Weights of a small transformer language model: width 256, LayerNorm before each block.
Each number is 128 + 24 x the weight over its row's rms, rounded and kept within 0 to 255. Layers, rows and columns count from 0. The size above them is the row's rms in percent of the matrix's.

# layer 5 MLP down (transposed), 1024x256, rms 0.0551, rows 1-25, columns 192-255
size [ 94  92 103  96  94 113  98  99 101  97 100  96  99 107 101  96  95  97 102  97  93  94  96  92  94]
[[108 158 112 107 106 127 137 129 127 166 120 117 107 101 154 128 148 108 100 137  96 193 118 105  97 133  80 136 148 132 109 130 113 106 158 145 150 115 130 144 119 124 130  80 130  79 105 108 120 132 145 148 130 145 112 142 147 123 131 145 157 145 151 114]
 [ 93 162 130 130  89  89 143 121 164 145 136 140 159 140 142 122 100 168 123  73 112 154 121 137 175 137 155 117 192 125 146 116 150 136 135 171 123 134 137  93  94 115  95 155 169 141 133 156 130 152 180 129 109 106 136 134 126 174 152 148 155 141 137 151]
 [119  87 190 154 165 123 154 106 126 118 170 136 134  87 125 137 135 134 117  75 150 132 137 135 125 110 106 144 136 169 119  99 132 178 135 155 114 159 155 112 102 116 155 150 137 164 138 189 148 201 150 165 157 110 155  97 147 113 112 120 118 139  83 107]
 [105  96 129 108 131 149 134 173 140 121 105 130 168 129 122 104 132 141 138 129 124 124 121 140 111 117 127 130 181 146 114 104 144 139 128 133 130 137 120  95 136 141  94 132 106 103 139 113 131  89 106 114 134 159 103 161 144 153 174 116 102 124 115  89]
 [ 89 125 108 136 124 107 165 156 159  86  97 127 110  97 151 123 137 140 122 128 158 112 146 156 126 111 148 146 133 124 133  96  94 120 126 148 161 127  94 167 175 169 103 145  78 115 167 184 134 122 132 139 136 116 158 127 162 122 115 151 126 101 128 144]
 [125 141 107 147 136 102 151 150  91 124 111 141 154 108 101 107 111 120  72 112 144  94 147 153 109 131 128 153 114 110 141 132 104 125 147 116 119 123 176  96 121 121 172 138 106 134 108 114  87 170 138 142 137 127 158 190 146 133 156 148 143 183 107 116]
 [147  82 125 109 144  97 138 105  88 115 125 144  79 156 117 131 101  94 118 135 118 106 136 117 105 133  57 133 109 141 104 145 127 100 141 116  85 153 108 138 134 131 108 128 107 103 133 113 119 137 102 122 160 144 149 140 127 100 144 154 156 108 176 200]
 [140 121 133 131 150 111 113 171 115 107 105 156 146 156 120 116 132 112 165  63 143  84 156 117 139 135 107 142 107 150 101 125 140 105 132 139  82 109 124 148 105 132 114 100  74 172 125 168 132 165 161 135 156  79 126 124 146 117 144 122  93 125 133 125]
 [ 87 128 113 143 121 150 130 167 145 168 159 153 135 135 148  83 110 160 114 117 108 127 117 138 106 109 150 117  64 106 158 159 152 107 111 115 128 105 125 120 153 136  88 122 128  64 122 148 119 140 134 156 151 135  94 140 168 150 132 144  89 128 120 114]
 [143 156  50 109 157 150 115 108 157  53 154 109 116 141 101 102 133 104 158 111 125 110 146 136 119 137 117  82 138 156 172 149 100  97 157 115 116 113 136 119 139 141 171  99 121 113 118 104 141 127 141 171 133 152 155 145 138 180 125 154 118 145 120 140]
 [100 166 105 109 112 145 136 122 124  95  95 125 175 120 146 133 123 125 126 123 135 140 135  78 136 139 142 141 165 117 133 152 110 120 132 152 126 123 146 160 114 147 151 124 110 160 106 151 100 144 111 119 146 184 117 133 105 118  79 150 121 115 148  92]
 [118 118 148 152 149 123 149  90 120  91 162 118 130 137 133 110 139 130 129 101 186 146 120 107 155 127 103 130 113 144 114 114 122 136 143 142 124 109 143 141 106 153 156 113 118 141 135 143 113 112  94 136 130 138 163 125 109 130 139 126 146 114 136 100]
 [133 111 139 177 151 158 176 130 127 142  98 126 121 143 129 158  93  89  63  84 123 100 160 111 109 146 111  91  91  82  91 151 140 118 172 138 163 174 131  96 120  99 107 119 123 135  77 145 109 141 126  96 134 126 161 120 113 155 169 114 112 171 138 127]
 [104 112 103 112 100 105 159 138  81 182 115 137 127 172 153 129 127 169 114 120 173 114 148  59 136 129 109 160  91 148 116 133 132 128 138 153 100 117 154 171 141 102  67 146 135 109 153 118  87 117  98 104 115 144 105 104 164 114 127 114 138 110 167 137]
 [114  95 148 114 151 123 126 116 102 135 112 105 151  84  75 109 151 175 114 130 142 161 148 138 143 156 134 149 140 128 113 115 125  97 113 149 155 145  95 146 111  74 123 169 161 127 154 154 120 145 114 103 119 144 103  96  91 132  79 136 156 146 145 100]
 [167 109 116 130 136 132 104 114 101 125 115 124  95 128 129 112 122 127 115 142  97 149 164 119 128 152  63 151  61  98 161  94 159 138 158 114 111 116  99 105 108 116 141  97 126 128 123 132  82 149 121 127 107 117 121 127 137 137 149 160 117 142 169 146]
 [ 94 137 131 133 109  82 124 154 145 131  87 102 156 131 117 122 109 140 151 123 115 170 122 111 107 110 134 139 123 121 165 159 159 163 110 111  92 117 125  87  81 105 114  91 115 110 142 143 183  97 136 116 110 174 122  95 174 138 116 122 146 105 127 131]
 [147 141 120  89 144 103 126 108  73  84 163 107 127 147 142 146 160 112 146  96 147 159 134  82 118 114  94 123 150  90 101 120 146  96 146 122 121 109 134  99 161 132 135  89 108 140 150 119  86  98 130 116 124  98 139 151 141 133  93 137 112 168 128 105]
 [ 96 107 124  86 145 164 145  94 139 106 152 104 116 167 129 138 109  97 163 127 136 143 143 124 133 115 143 160 117 127 124  72 106 134  84 110 117 123 132 199 148 103 124 110  94 109 104 148 125 103  89 110 122 156 135 147  58 106 112  92 147 152 121 115]
 [138 135 113 145  99 156 181 134 132 140 100  58 152 135 138 145 123 134  97 121 121 118 136 115 119 114 108  99 139 134 133 135 102 120 148 116 115 124 104 143 149 141 121 132 136 102 170 120 162 130 128 157 118 122 162 137 125 118 121 147 153 120  97  73]
 [155 128 147 112 100 124 139 128 153 132 105 104 106 150 160 135 110 101 133 164 146 106 112 129 122 167 139 123 134 127 134 114  97 145 171 114 165 110 122  99 143 118 161 124 181 115 120 141 112  77 155 175 144 137 136 202  76 117 100  80 106 121 128  99]
 [129  86 122 112 149 167  98 157 140 150 191 137 128 146 103 112 119 111 134 146 136 117 104 125  92 140 131 118 138 125 115  90 105 117 162 135  83 175 171 167 157 144 108 117 115 130 147 106 123 155 149 143  93 115 159 108 147 146 184 142 124 118 144 145]
 [122 149 174 154 145 151 159 121 123 106  56 138  87 144 141 158 137 137 152 152 130 148  94 121  88 111 114 130 109 128 119 132 150 103 138 141 123 142 101 107 133 102 142 138 145 147 154 126  97 116 163 148 131 127  71 123 120 145 128 160 120 124 107 172]
 [146 152 143 149 136  98 126 167 151 126  79 145 132 124 150  96 152 152 115 103 116  85 128 110 119 162 130 150 107 112  98 152 135 119 157  95 112 142 147 123 133 124 120 122 119 140 116 156 116 172 134 128 153 165 144 134 132 133 131 124 137 102 148 127]
 [175 117 141 139 131 150 125 136 121 126 145 136 148  94 156 130 124 154 154 121 133 131 132 145 145 124 150 122 110 121 103 139 147 129 107 132 172 149 138 125 115 156 149 138 104 140 143 138 120 118 109 157 110 198 141 112 147 166 107  66 110 135 126 144]]
# layer 5 MLP up, 1024x256, rms 0.0552, rows 2-25, columns 192-255
size [ 96 110  98  97 102 100  98  99 100  95  94 100 105  97  96  96  99 102  98  97  95  95  78  96]
[[137  88 146 166 131 109  98 150 137 145 123  86 105 113 136 118  72 140 110 110 111 152 115 152 133 123 128 111 147  85 159 167 140 174 165 183 126  68 109 138 147 130 139 115 144 122 126 181 126 128 161 138 111 146  90 105 158 131 122 135 134 111  86 125]
 [125 109 115 144 175 115 169  95 144 131 155 127 113 154 146 119 169 177  93 101 126 126 159 105 120 142 133 148 124 121 138 127 147 123 141 114 134 113  76 148 149 163 164 126 112 130  89 112 110 125 125  82 108 115 155 133 208 132 143 122 146 106 111 163]
 [139 160 130 124  95 121 122 111 127 121 154 154 109 143 133 165 134 105 139 107  95 118  99 108 107 115 127 149 102 169 142  99 186 122 116 128 128  75 156 162 123 119 133 137 101 156 124 137 100 143 161 129 144 119 134 128 143 111  90 124 119 128 128 124]
 [116 144  68 125 128 124 128 118 154 166 115 162 112 146 103 124 113 158  91 107 127 145  93 174 146 124 144 143 125 117 114 189 115 179 136  75 120 164 122 134 110  84 127 183 115 139 128 167 104  85 118 157 107  94 141 134 165 106 121 146 154 132 162 104]
 [124 170  77 144 135 118 111 130 135 115 122  99 176 107 113  99 140 147  88  86  97 109 111 167 147 107 120 162 117 104 139 101  99 114 130 112 146 143 137 146 104 134 114 132 135 141 108 117 138 195 153 110 147 117  95 163 145 148 109 132 148 162 110 126]
 [147 106 140 176 148 120 132 166  50 130 154 140  96 170 152 153 130 129 131  82 133  92 146 116  79 134 112 124 126 154 109 157 109  86 151 151 139 182 140 166 145 142 112 114 141 135 134  95  94 104 103 121 122 113  87  87 151 148 130 129 152 116 108 131]
 [117 138 137 107 101 142 110  97 104 152 108 114 137 107 126 146 139 139 120 179 116 147 139 106 140 122 151 106 134  95 128  96 111 161 104 149 153 110 124 112 162 163 173 133 143 101 126 116 121  96 122 107  85 120 162 121 153 126 131 103 147 133 147  79]
 [ 94 110 104  82 125 159 126 113 144 150 119 142 139 127 114 102 108 122 105 107  96 130 116 148 110  72 144 154  97  87 144 142 125 106 173  77 158 132 116 118 138 157 151 112 157 125 121 134 102 119 110 142 146 121 127 134 115 173 152 102 121 147 124 121]
 [147 110 117 128  66  77 114 162 107 151 119 123 104 132 125 113 130 117 148 178 125 122 162 109 163 113 109 104 135 128 141 130 138 181 146 135  97 109 140 104 145  83  88 142 148 148 193 108 164 101 129  83 153 125 115 164 113 112 134 118 129 137  95 127]
 [105 144  88 159 108 124 115 104 164 133 147 151 140 149 146 133 133 133 132 122 203 110 144 163 111 150 119  96 159 117 136 119 131  77 138 143 111 110 160 127 129 136 143 137 159  85 160 108  96 122 111 102 109 148 142 136 115 114 141 136 159 124 148 131]
 [117  86 175 154  92 135 134 122 145 112 122 168 104 110  93 131 134 119 162 127 141 110 175 158 103 118 143 112 168 127 150 120 116 141 130 132 143 108 154 128 118 129 169 113 178 140 140  92 121 156 114 119 123 101 145 118 123 126 147 119 145 129 140 141]
 [118 111 149 123  92 131 122 151 145 152 114 150  82 169 123 117 132 110 124 110 112 101 150 127 114 134 127 123 116 145  93 123 140 155  88  82 135 147 118 142 115 114 146 166 124  93  99 103 145 116 131 150 118 152 122 133 151 130 121 113 106 123 103 138]
 [109 123 101 110  94 133 156 126 132 144  76 112 121 114  97 125 157 177  90 160 139 151 135  98 128 123 132 156 148 154 141 134 124 111  93 151  79 119 133 149 156 170 124 114 109 102 147  83 109 137 129 158 140 172 170 104  95 142  94  84  91 119 148 122]
 [140  84 136 147 132  97 162 129 111 122  92 114 127 106  93 129 145 160 116 122 169 114 142 136  98 123 145 169 101 123 125 138 104 166  79 129 122 125  84 150 114 117  98 144 119 156 121 143  85 127 144 147 111 146 108 154 112  94 110 157  81  94 102 134]
 [139 127 151 105 164 124 174 124 111 116 136  89 118 121 129  99 151 137 116 108 153 135 143 130  81 112  67 139 120  95  83 133 145 120 177 179  93 117 110 150 128 133 170 150 150 107 122  98 123 112 120 143 134 142 160 152  98  83 136 149 144 171  76 119]
 [136 118 149 120 147 169 167 117 110 130 148  98 150 113 140 163 143 115 115 152 146 131 144 125 138 131 118 119 127 153 131 100 173 116 191 112 184 160 114 153 106 109 138 155  82 157  83  83 123 130  80 155 108 162 125 119 145 115 151 114 108 164 142 139]
 [127 169  84 140  83 101  98 168 160 155 116 105 128  94 170 101 105 124 147 136 144 125 105 129 109 123 144 122 137 170 124  92 134  80  86 108 122 113 127  97 157 116 183 129 175 127 116 148  94 135 164 128 128 123  90 136 114 120 161 128  99 150 142 100]
 [110 111 121 145  72 132 103 123 126 132 124 154 149 170 108 143 115 116 188 132 169 164 124 131 110 154 132 136 119 102 116 114 113 147 152 141 144 135  76 122 162 107 109  84 152 117 142 131 125 144 129  60  95 137 135 134 128 133 148 120 179 104 158 140]
 [142 110  91 154  81 131 153 146 129  98 131 131 203 120 158 153  36 140 137 109  95 124 108 108  87 125 162 135 134 129  93 140 120 129 115 115 143 164 146 163 120  96  87 105 108 154 119  90 136 122 141 142 137 110 159 140 124 139 141  94 148 129  87 179]
 [113 109 125 104 106 146 151 143 185  80 135 126 127  91 122 149 138 121  90 126 116 157  92 130 108 144 124 150 135 141 123 125 145 110 110 100 109 149 145 155 137 134 133 135 173 188 142 150 135 157 118 131  98  97 125 114 155 120 118 107 106 136 106 147]
 [116 130 126 130 174  99 101 145 150 126  83 134 141 146 134 181 146 106 117 128 121  99 153 116 149 115 142 144 108 109 148 118 135 136  96  91 145  95 139 116 105 126 131 146 140 153 159 119  64 133 124 131  98 166 102 109 137 114 140  87 129 120 137 117]
 [139 125  82 117 152 120  86 115 100 137 169 102 189  94 121 101 154 145 149 128 132  97 140 109 187 120 146 121 130 146 154 128 108 152 169 123 129 130 199 136  73 163 110 134 131 115 100 146 126 154 132 142  95 143 182 141 135 113  97  90 106 102 105 114]
 [124 129 120 125 129  81 165 147 139 150  86 131 123 153 161 130 164 138 105 117 120 137 147 160 168 161 119 150 122 140  94 143 131  95 133 113 105 154 149 114 175 106 176 134 127 153 122 141 116 214 134 166 141 138 117 134 182  96 135 103 124  84 142 151]
 [112 138 102 104 131  70 127 158 136  87 114 110 112 132 109 136 127 147  92 170  79  75 148 135 117 131 129 127 152 119 120 153 118 126  84 132  94  84 149 123 100 124  96 133 119 167 161 152 159 134 134 125 114 113 151 141 158 113 148 180 165 143 121 105]]